config = dict(
    n_layer=10,
    attn_scale=0.0884,
    init='uniform',
    init_std_qkv=0.0327,
    init_std_up=0.0327,
    init_std_down=0.0,
    optimizer='cautious_adamw',
    lr_head=0.00534,
    grad_clip=1.0,
    decay_shape='linear',
    batch_tokens=131072,
    seq_len=1024,
    z_loss=0.0001,
    steps=4721,
)
Each number is 128 + 32 x the weight over its row's rms, rounded and kept within 0 to 255. Layers, rows and columns count from 0. Numbers have three digits each. The size before them is the row's rms in percent of the matrix's.

# v: layer 6 attention value, 640x640, rms 0.0334, rows 229-255, columns 512-575
# o: layer 6 attention output (transposed), 640x640, rms 0.0296, rows 229-255, columns 512-575
# q: layer 6 attention query, 640x640, rms 0.0222, rows 256-275, columns 512-575
# k: layer 6 attention key, 640x640, rms 0.0225, rows 256-274, columns 512-575
v229 090:083099139111128152046153149128139114140151103114162095114134165080109065127192093115123168103103159178116176126143094152127097096150123153103119151139156099155168136106119103151154183157161145
o229 067:102135016109112128149167142166139159135133158140096157172184113097135125097136074189115131149121132126104106128151142074115116160144107144129162156145132146186054131139145109147190080086102108
v230 092:083164109076138048119142133131083114128185124157145123104092167190132145116099075110119118137145068169106147079143079180102169117127139147133114146092123102122112172109128167140066147130124140
o230 096:134129083122149097090177145141097118128116117099106166143156106095105089152164148109142191163093136078103131137121141077124162135111131107094162103179188170078157148093150130090119142163170098
v231 094:107152096146140119123149173161153153084162155126165128107107145167133093083080137152150081199108198139084207090093171170121165128139120120160094078107105163120107124142141120100109140156126119
o231 072:147089117145132126126188155106149178222113211128115186158137146112127172144144161116128067115135079139150155097125129125090124186125083117147199099125117106127154103088177130103165099102122101
v232 092:117125116129126123128137126109115094155073187095146111141114143157120122142082158094143158139158098182099067133162081149100106139103121123139120124098072136152137165137138173124124156193106117
o232 090:147096137127129136146109116081136172088116076098080130125192155145149166118129089069151206169157186100112138179116114133172121126099136119099115151148158172130101113155117183088185062189136136
v233 095:090167092122103123113094045172104150100157125123146142096124165083117145140161121144093133175108185171142112120151046105136195184154068178113106090106098148097123094155136169129103145077150122
o233 084:158152170148124110166119093101122150063127100120184101165119105119193149138093118078139111097123065136085110167118137132165109070128123149115104111163090209105171111132156126113118118139137168
v234 086:135089136115117155105092093108103173159117140117122133098119097165135106153077170097110092158135107149065141189196141176096161064142133161122176130149106078107098137116137160168152101163172159
o234 064:125128041116084105076175144130137146139142134116126133130230160139151128145150101160132156130077114125117126126163127082139132149124155146130186083106147138145036094133137086114153080158104097
v235 089:082113166163201145164149077084157124116130123116131109113098110136102162169076112158083138142116162148138068193129094144089130135108108138117143111136128113106117074145122155153169162159100079
o235 070:170146048167141154122164102100164150085153073109133098158150139156148080143145084123112159151083095094163129113123175127169165132105150091162125116133113185148088129145152097116112087124153105
v236 098:139107135112117143183102158111143064161123119126107127121136208119193137110112125159106141176110150118149209086135135121142097161113185103188155109130098106169176122112124101169126136052185149
o236 093:101113161103122113169140169116108087107123128167165077175151109192157134131120106134192101213182111149186084159115193118089092100078082094168099124114147150059077056152147179104174120121089143
v237 085:115087142144090133106084218104110178108121168155147136137146092174135145158160153184100125149118124122062155114179114124123147124128121155131161099061155096108152157136137156084087076164082072
o237 069:092133179107155113094159145167132157152144091145136136140101116097136112159135166108145132107179129145089126164122137112119140090105118142141073139118166085137208125154127120173126136154159074
v238 088:212153090101055115141109055120127152093078141141189118165185142142112126159163163078113170139089117096174153111103124077128106172141148111153106136111152147128139136137146134145086138172107102
o238 072:108145208112134121145069138108133075098146129123171117103088155169090124125085144129110140134138084148125155096140137119089142082117131181138051154108172142148150105131097149142069170126094143
v239 097:171097151096119079103135162089140184119104194154198134162105116160129133173121121168122130127132129117094145148097141106115150153135160140163147125098133128109110102099111093102121158093089116
o239 088:132175109152116197170163156106154120167133133097142174126094131136097192175110112077127114124135136108106084186124101086167108146097157089137116111163181119127192105129110111113152123116186143
v240 083:193127076111095113095162131160105156101070106139129106127133137069159124100150129142101154126124129095128143087125066085117092169143109196086156128159133157120089120144159053094143137141162121
o240 054:142169195146160141164102109140147148167133093093140154136047105128155138129125140108120123127158129148136125153109103138144096104102152119094125126157133060123202132127101139151125147143109154
v241 092:139168137101060176088100162139097111117137131115184100124175119132102114093186165176116178104165075130115122114207097151133136081175142132140113139158113098087142098095127114166176158130127116
o241 084:130115127140109109148131103138109117111081196113113069160122145099055119128136116157180144100073130130141111099150074122100105125146144114197136102105169134131169131118068158114128132041118116
v242 093:165138158143163114138125093115166089110103133151124178105117150162113094125166101149132120118151160085164122167177191157127156130110053153136129134101144140143135097168135146159184138094189186
o242 095:122177173139123056113148110111133095184096143160191088128104116108112178162134110115137145124047175094118171152120134144153168150120141135164194178064115066133141136082126137149139171157127180
v243 095:066057159156143133130081130134195158138179094141143164188160134136073110152175163154213111120100156126125102185227165091153133153179151093170114145098197115140123094120142145118111147092065127
o243 103:130096090108081075099111111151170081102078117189111102166111125135136139110143192110137116136146090100115158143152138097132139123115155102145122113082126110126070058154111154105202134138107066
v244 086:132174144166097176071116152123099150125139121072145139117104114108158127098117112131156162105113135153193072088121141108135108149126089109191091193130092154128158152088174163114179172136122115
o244 075:117140127151154137202092114142130154074119178168225125125162109101123170175116111112141128117045159115165118096133167172173089154095081125193140174164144166128065132140128132154163149172140101
v245 090:138128106118073136110114091063191148125080072165110103157101128156107139122101106111114134150098160186117140104109121118115130141100182109079166134112143144134070105137105151146082129140129152
o245 089:047077150155117140089153143122179131172115162127179142128072100129152192143148152112098084141144141155090124122149128097139112101185111096163141171164101105154071157100148118134112171075145146
v246 088:071116164086088131146123111073162146106139156141165145158082135168131108116118094144137116075134085087171128099068093138108162147107151100145115116107114099144144158155135103158152105134052114
o246 078:132152149076157108084100112118177114126158129110078103104086114165169081126157101153091121134144146096141143105107156155166123079099108089087125131136111179142063144131201158061118099063110161
v247 094:114103131091086080093124157104110113176144112147143144118148126136178181122141173089131125119108129059155178099148068151084143121073199114111130106137113107084114168123128101167127127138081134
o247 094:136115172133164097123127152123100138104113075075119164083137174083126171170153149113111135126100156087082158138152130164125104133075149181112098173114191106112087116126095125086161131131140150
v248 094:164190145084120122091141122133112135136083100166175120063123140101165135100165112080133165085131156180137087094146124048082172110149113119099169124153196113156099153099118129154135112121141164
o248 101:133163152144169137148149079112140184129124144127179134170102139118149138089170061107171134179108135162104127166106045141131121118143131133106125140158121090110130102121135138134128148125061157
v249 094:093164113110153207147123127149116113097172102152059127095163133082104170101165156138133167131130142175093151094126094125131108112091126143099168111150105156135100097093172144136153114117195143
o249 091:133121079108094160139156101168168144142139171144133160071106097094153127120149132153119134111103090147181097115173138136093149145119143132104118130176150133097039112153111111141159069146162142
v250 097:077100115123079117120068115087173120124097162146176075136162155129126166138138177148110165175123128094133132145076199124103083151069145119179148108136117129142111147105076144105129129176083083
o250 083:129097131147118156124172127088146070192117096120183204153078120129086107124106160086116139107099151107153146121159111167085134160157173081108113206114210073111133144129030137155174101157139118
v251 097:218129131147126133154160164076162108137074121166136097136160129083184126165157146145176141160121175147107091185150129105114131143200156108129123144115166125159149169124096149138120111066149113
o251 098:129153121142108151094157154108140133079115178128140107149136110181120153176098091047138141099113143124088124145076059073114109112066148153132149095097115151133126081123147133147093151138137149
v252 092:142172113157152167168065151137159162098135148101072173086145159112135104121155172064120120088151143073133068151129068156155088150165172175077105084177139147085114102091158159093181135092151134
o252 087:107141111121167150139105173068163166051147162187116136174078059188175108136081127117113122137142078150092115134128143078127107031068158099126057160144117181140055180149139157103107093137117124
v253 085:061168103119159153191168096133186127075167113166113147131156128126087108106116166123103067157138172139118163129121181078129194114107103168126121116118039156081079112152123123093149125142142125
o253 065:138098138127146106105154083132196116192155128125142156088113123116103119118139129174096048104153134132133128149093131142115108109134128117125137124155070051121163184093104148118155043112160173
v254 088:113199169171142151134181126126148122115151157096070172136130103131050112117067118098168085156093083116168130073173166125170139153178083150195137155140110089174114091112068101129099114054155137
o254 074:153146081139081127152147106126108115207090153092157144169084179075103131089149099126151107171102110161130091104135133156157155159113059062131174124130093072133157164091222114114167098134128113
v255 080:091114153108166149098145212118145085162124087121122130120159129169060125142117130137103169215115168142048153092166142207101177089138118143140117168161122091085084185138106162143115132150066095
o255 060:149152108134115092113169153104079126099116137194161082115183119115070174151089122123149120138090157098163154154097156116133086157139127167126142136124123199094080147130098086104175140136129105
q256 093:104143092139140131085122125147064144117143123057119125118150101038176093173099199123118084132137122126083174093120094209129121120126122130155113110080061078122104155117107151158180125173104099
k256 087:170144175136081096101157128158148133172099182188134190104111125132173111122160063142128112120169159150095154135138070134141127101148102087110091135175104196147098111139114103109110108103136116
q257 090:135079157089134167085147136148100080176137131111071082143157121119124086095158119175119095132134167139152127096103113125085189112089131086110121081150220129161143164111162184101120099097111070
k257 096:125150102125134130204117141153147150145117179148138189163136116154124147111142117045095123091019125121188084135149110106168104162145084152130158094089086146153146135138131098112156167158148118
q258 090:099120156192068184115130109110079162107157166101125163173089042113076126085062063092091086156125158163111142122099068103113174178150124096191119080112062106144121166097140092048126091108120145
k258 090:121112153140173163124157140167094154138122128178114114143111162110064088110202158155115158085174141160099157092170137151113171128147101129081122135113156126088135117133080172095168121125141162
q259 093:104128103156140135047083145115094077109219082138141173064157159166134128161156163124081141126171179083157097148118104093176116102201103123119115136110085101169134098121149097149106107117149126
k259 090:113151196134146130137065135140128150185100125154136162152093131140138114128085136182115084149124108091121134141090121129079152087085151117166121143149111171101194117158098117119165174088143078
q260 093:108156123106150065121146198084116089190191120169122080149090172129138116190111089178120148070185127111150122168140154144111102114076100078188106133168099101153119087111109100145079162159143113
k260 094:107071129129111133167170133132127128149109193178109122143079113132075158077108115034110168110129119138177117146146111122144115127145101135159062127089149107109173170155076102135171113156120114
q261 090:072086149121197063096113095169088092191152152190115175182165191148125118136153120083094104111148133128110111189206120166116098165109116097065138162166147075155082104118123130143160110128093131
k261 087:089137117120153138171149166131103124060139138142161154108045155164101085182118110151155148165123150133171172198130119119104130050177149104177078103135081116099114159185115113115128176123086089
q262 088:199090172190106146101153108173193132140091127161105161138161141182145137136164162124127053152152108151119134150155101157108114147129144131135154110184105130115120179147094128115146072151049077
k262 092:096168188162111141101108102137122074090111115130088060126097157095115085127123106101168142115145136121131161150106160168178114038099099137151112173147169141097122149127152129105110203154158183
q263 091:113074131142185120144131099102059167072115091147130140080063078116159134139173118108113144194096158138065143144145132125075133106089139140153108134104204142154086099099163161140070101140136119
k263 086:100133124101092128170158125140160115146071141103162075175128136118170093114100158187069133158149099069097188142152108164126173157086093162102130128168058149055079096183123120116119131111134071
q264 091:113100094104126154096188121108126200070112076091169114136157099090160155118093116135192086160141091124137083124087146126176183139145120093120116144097028087151136091148117110124149109100115207
k264 092:117152139168178124080137118117177101131086100091132074142101077161133095157180166147134132111164123125104135123131124166093125109092117123117118132106148091066156073104108185129081181095101111
q265 093:143107173163085142127144089119084066129102108119152132149076150064176127170097180108126152098108151141087151120101117090178152113114074082130093171096168187153111110183137134122170177175140104
k265 086:097117107150146103165090106123119138122072145114104146126112141152115101100133124083148128071115110158129150141139172101135153068124094109121128134094138139102086139141082118164111166099165150
q266 091:180131098111130137126059082171150121107084159166091080148071122127120125117171096141147126124106102156153150170089115146151125103056131085106101136140170145150175106093140119107154101118113176
k266 091:084162097147111111202146163101136079095155089169157156122178131096136136114145170060162143141089168115104133094112118124111118129147173118083111141076140103138076155097077143134130185181155122
q267 093:104103113142139099178184140119137103139113139081074149066177156111135090142118093168144140116142125123169105110128160171115184093089124113133105168126145158176162153184085101140091139141099130
k267 093:144141162123115128165117190109148143134146135172098137109122122111063139175162127145133095129216163165090171158118116119083153126161092199132088129071128059072175161115102159146105151123118146
q268 091:221127157159141207116092086115173092144162151162101120131095058158172096128117185085135084132123122149099172138157157168095111064111033101085126152096098090091158144174070138132133159058099117
k268 095:103097161162162145063096152157153103107185102137083098104084164114168118121127101167135121139178121098115119165092162123133090104102141167099076143198118118170160070139133084110054148129135117
q269 092:117147141115158123108112152076112069109163176135086092092182156118137141217150148121117100188117089133147104038181139099196123093151106092100134155072144138123093118100118141119098071091154152
k269 090:117147075104114105155096152113142142125108124136127161145145151116094122148081096171151122134065117146136168105150098135112120172174113163106174084102175112105135156102117097150133057128122153
q270 089:155106120164198100100125165173088097065099135179122105102171151137151072157148145101100159105161209104155158166092195195137118124169096150122137120165080136150132192130167085125149133131165104
k270 089:157123133126100163128134096123155142189177162087163157084119111096143145076078081109126162163096124098094148145128118132136109181118107153146148072097142056044092211132095085125125119128087167
q271 089:108088144135149151074144142115087120122101170125118111080065148112146137141104145037139187115056140200118157130112135131154152171121118138145175124142169163106156124090172153136122145134152132
k271 089:082126085143106151152107115140156123210129053179134183145101174113155091085119120184089125076146132138054110117124138156092132121145127132045129161148135101183117158114137161116122169193126174
q272 091:150081177068181101083148115123066153095145084125139135150171077146162159126098149069193140101157129136130098169074121047072109165132129141129089086110174128097051080081059116149133077135121108
k272 094:126180056108089183148080154094143112077094177133119190144103084076127106145130070203198097135145111122146166118161132155160107135203147110102115073085152086166141091123174066164103103135173125
q273 089:139140070155109121146120065147151118145125076194115150143162105143017162106089153112120141108192117081135097179180058166068102104138119193108118114187098121082104153116123140095128167187134065
k273 089:152084057174081161133167116137102143181172153125092156174120139142154135129134094143155135175077153132161127172103170110132136163205101143143147154125144126139109099113115143155070149113104158
q274 094:111103143105127094124092095199128116174128135179139042056101134149110156117154150171098157116202161170171181083157168073113108104140152062098097171158079143070105124185107117088203189136117150
k274 098:135133159121168147168084129151119156142143142146090167171093124060140116141184110067133092089188103157099089160158126126119161104111146107128092130090085133115163127070084148120124194136139138
q275 087:115107117092164160093129106081096182141094135143077161131101116071118120193083123093081149080130133129137123145133129121169069105168109134117105150106184077166124149166083164133124090100122162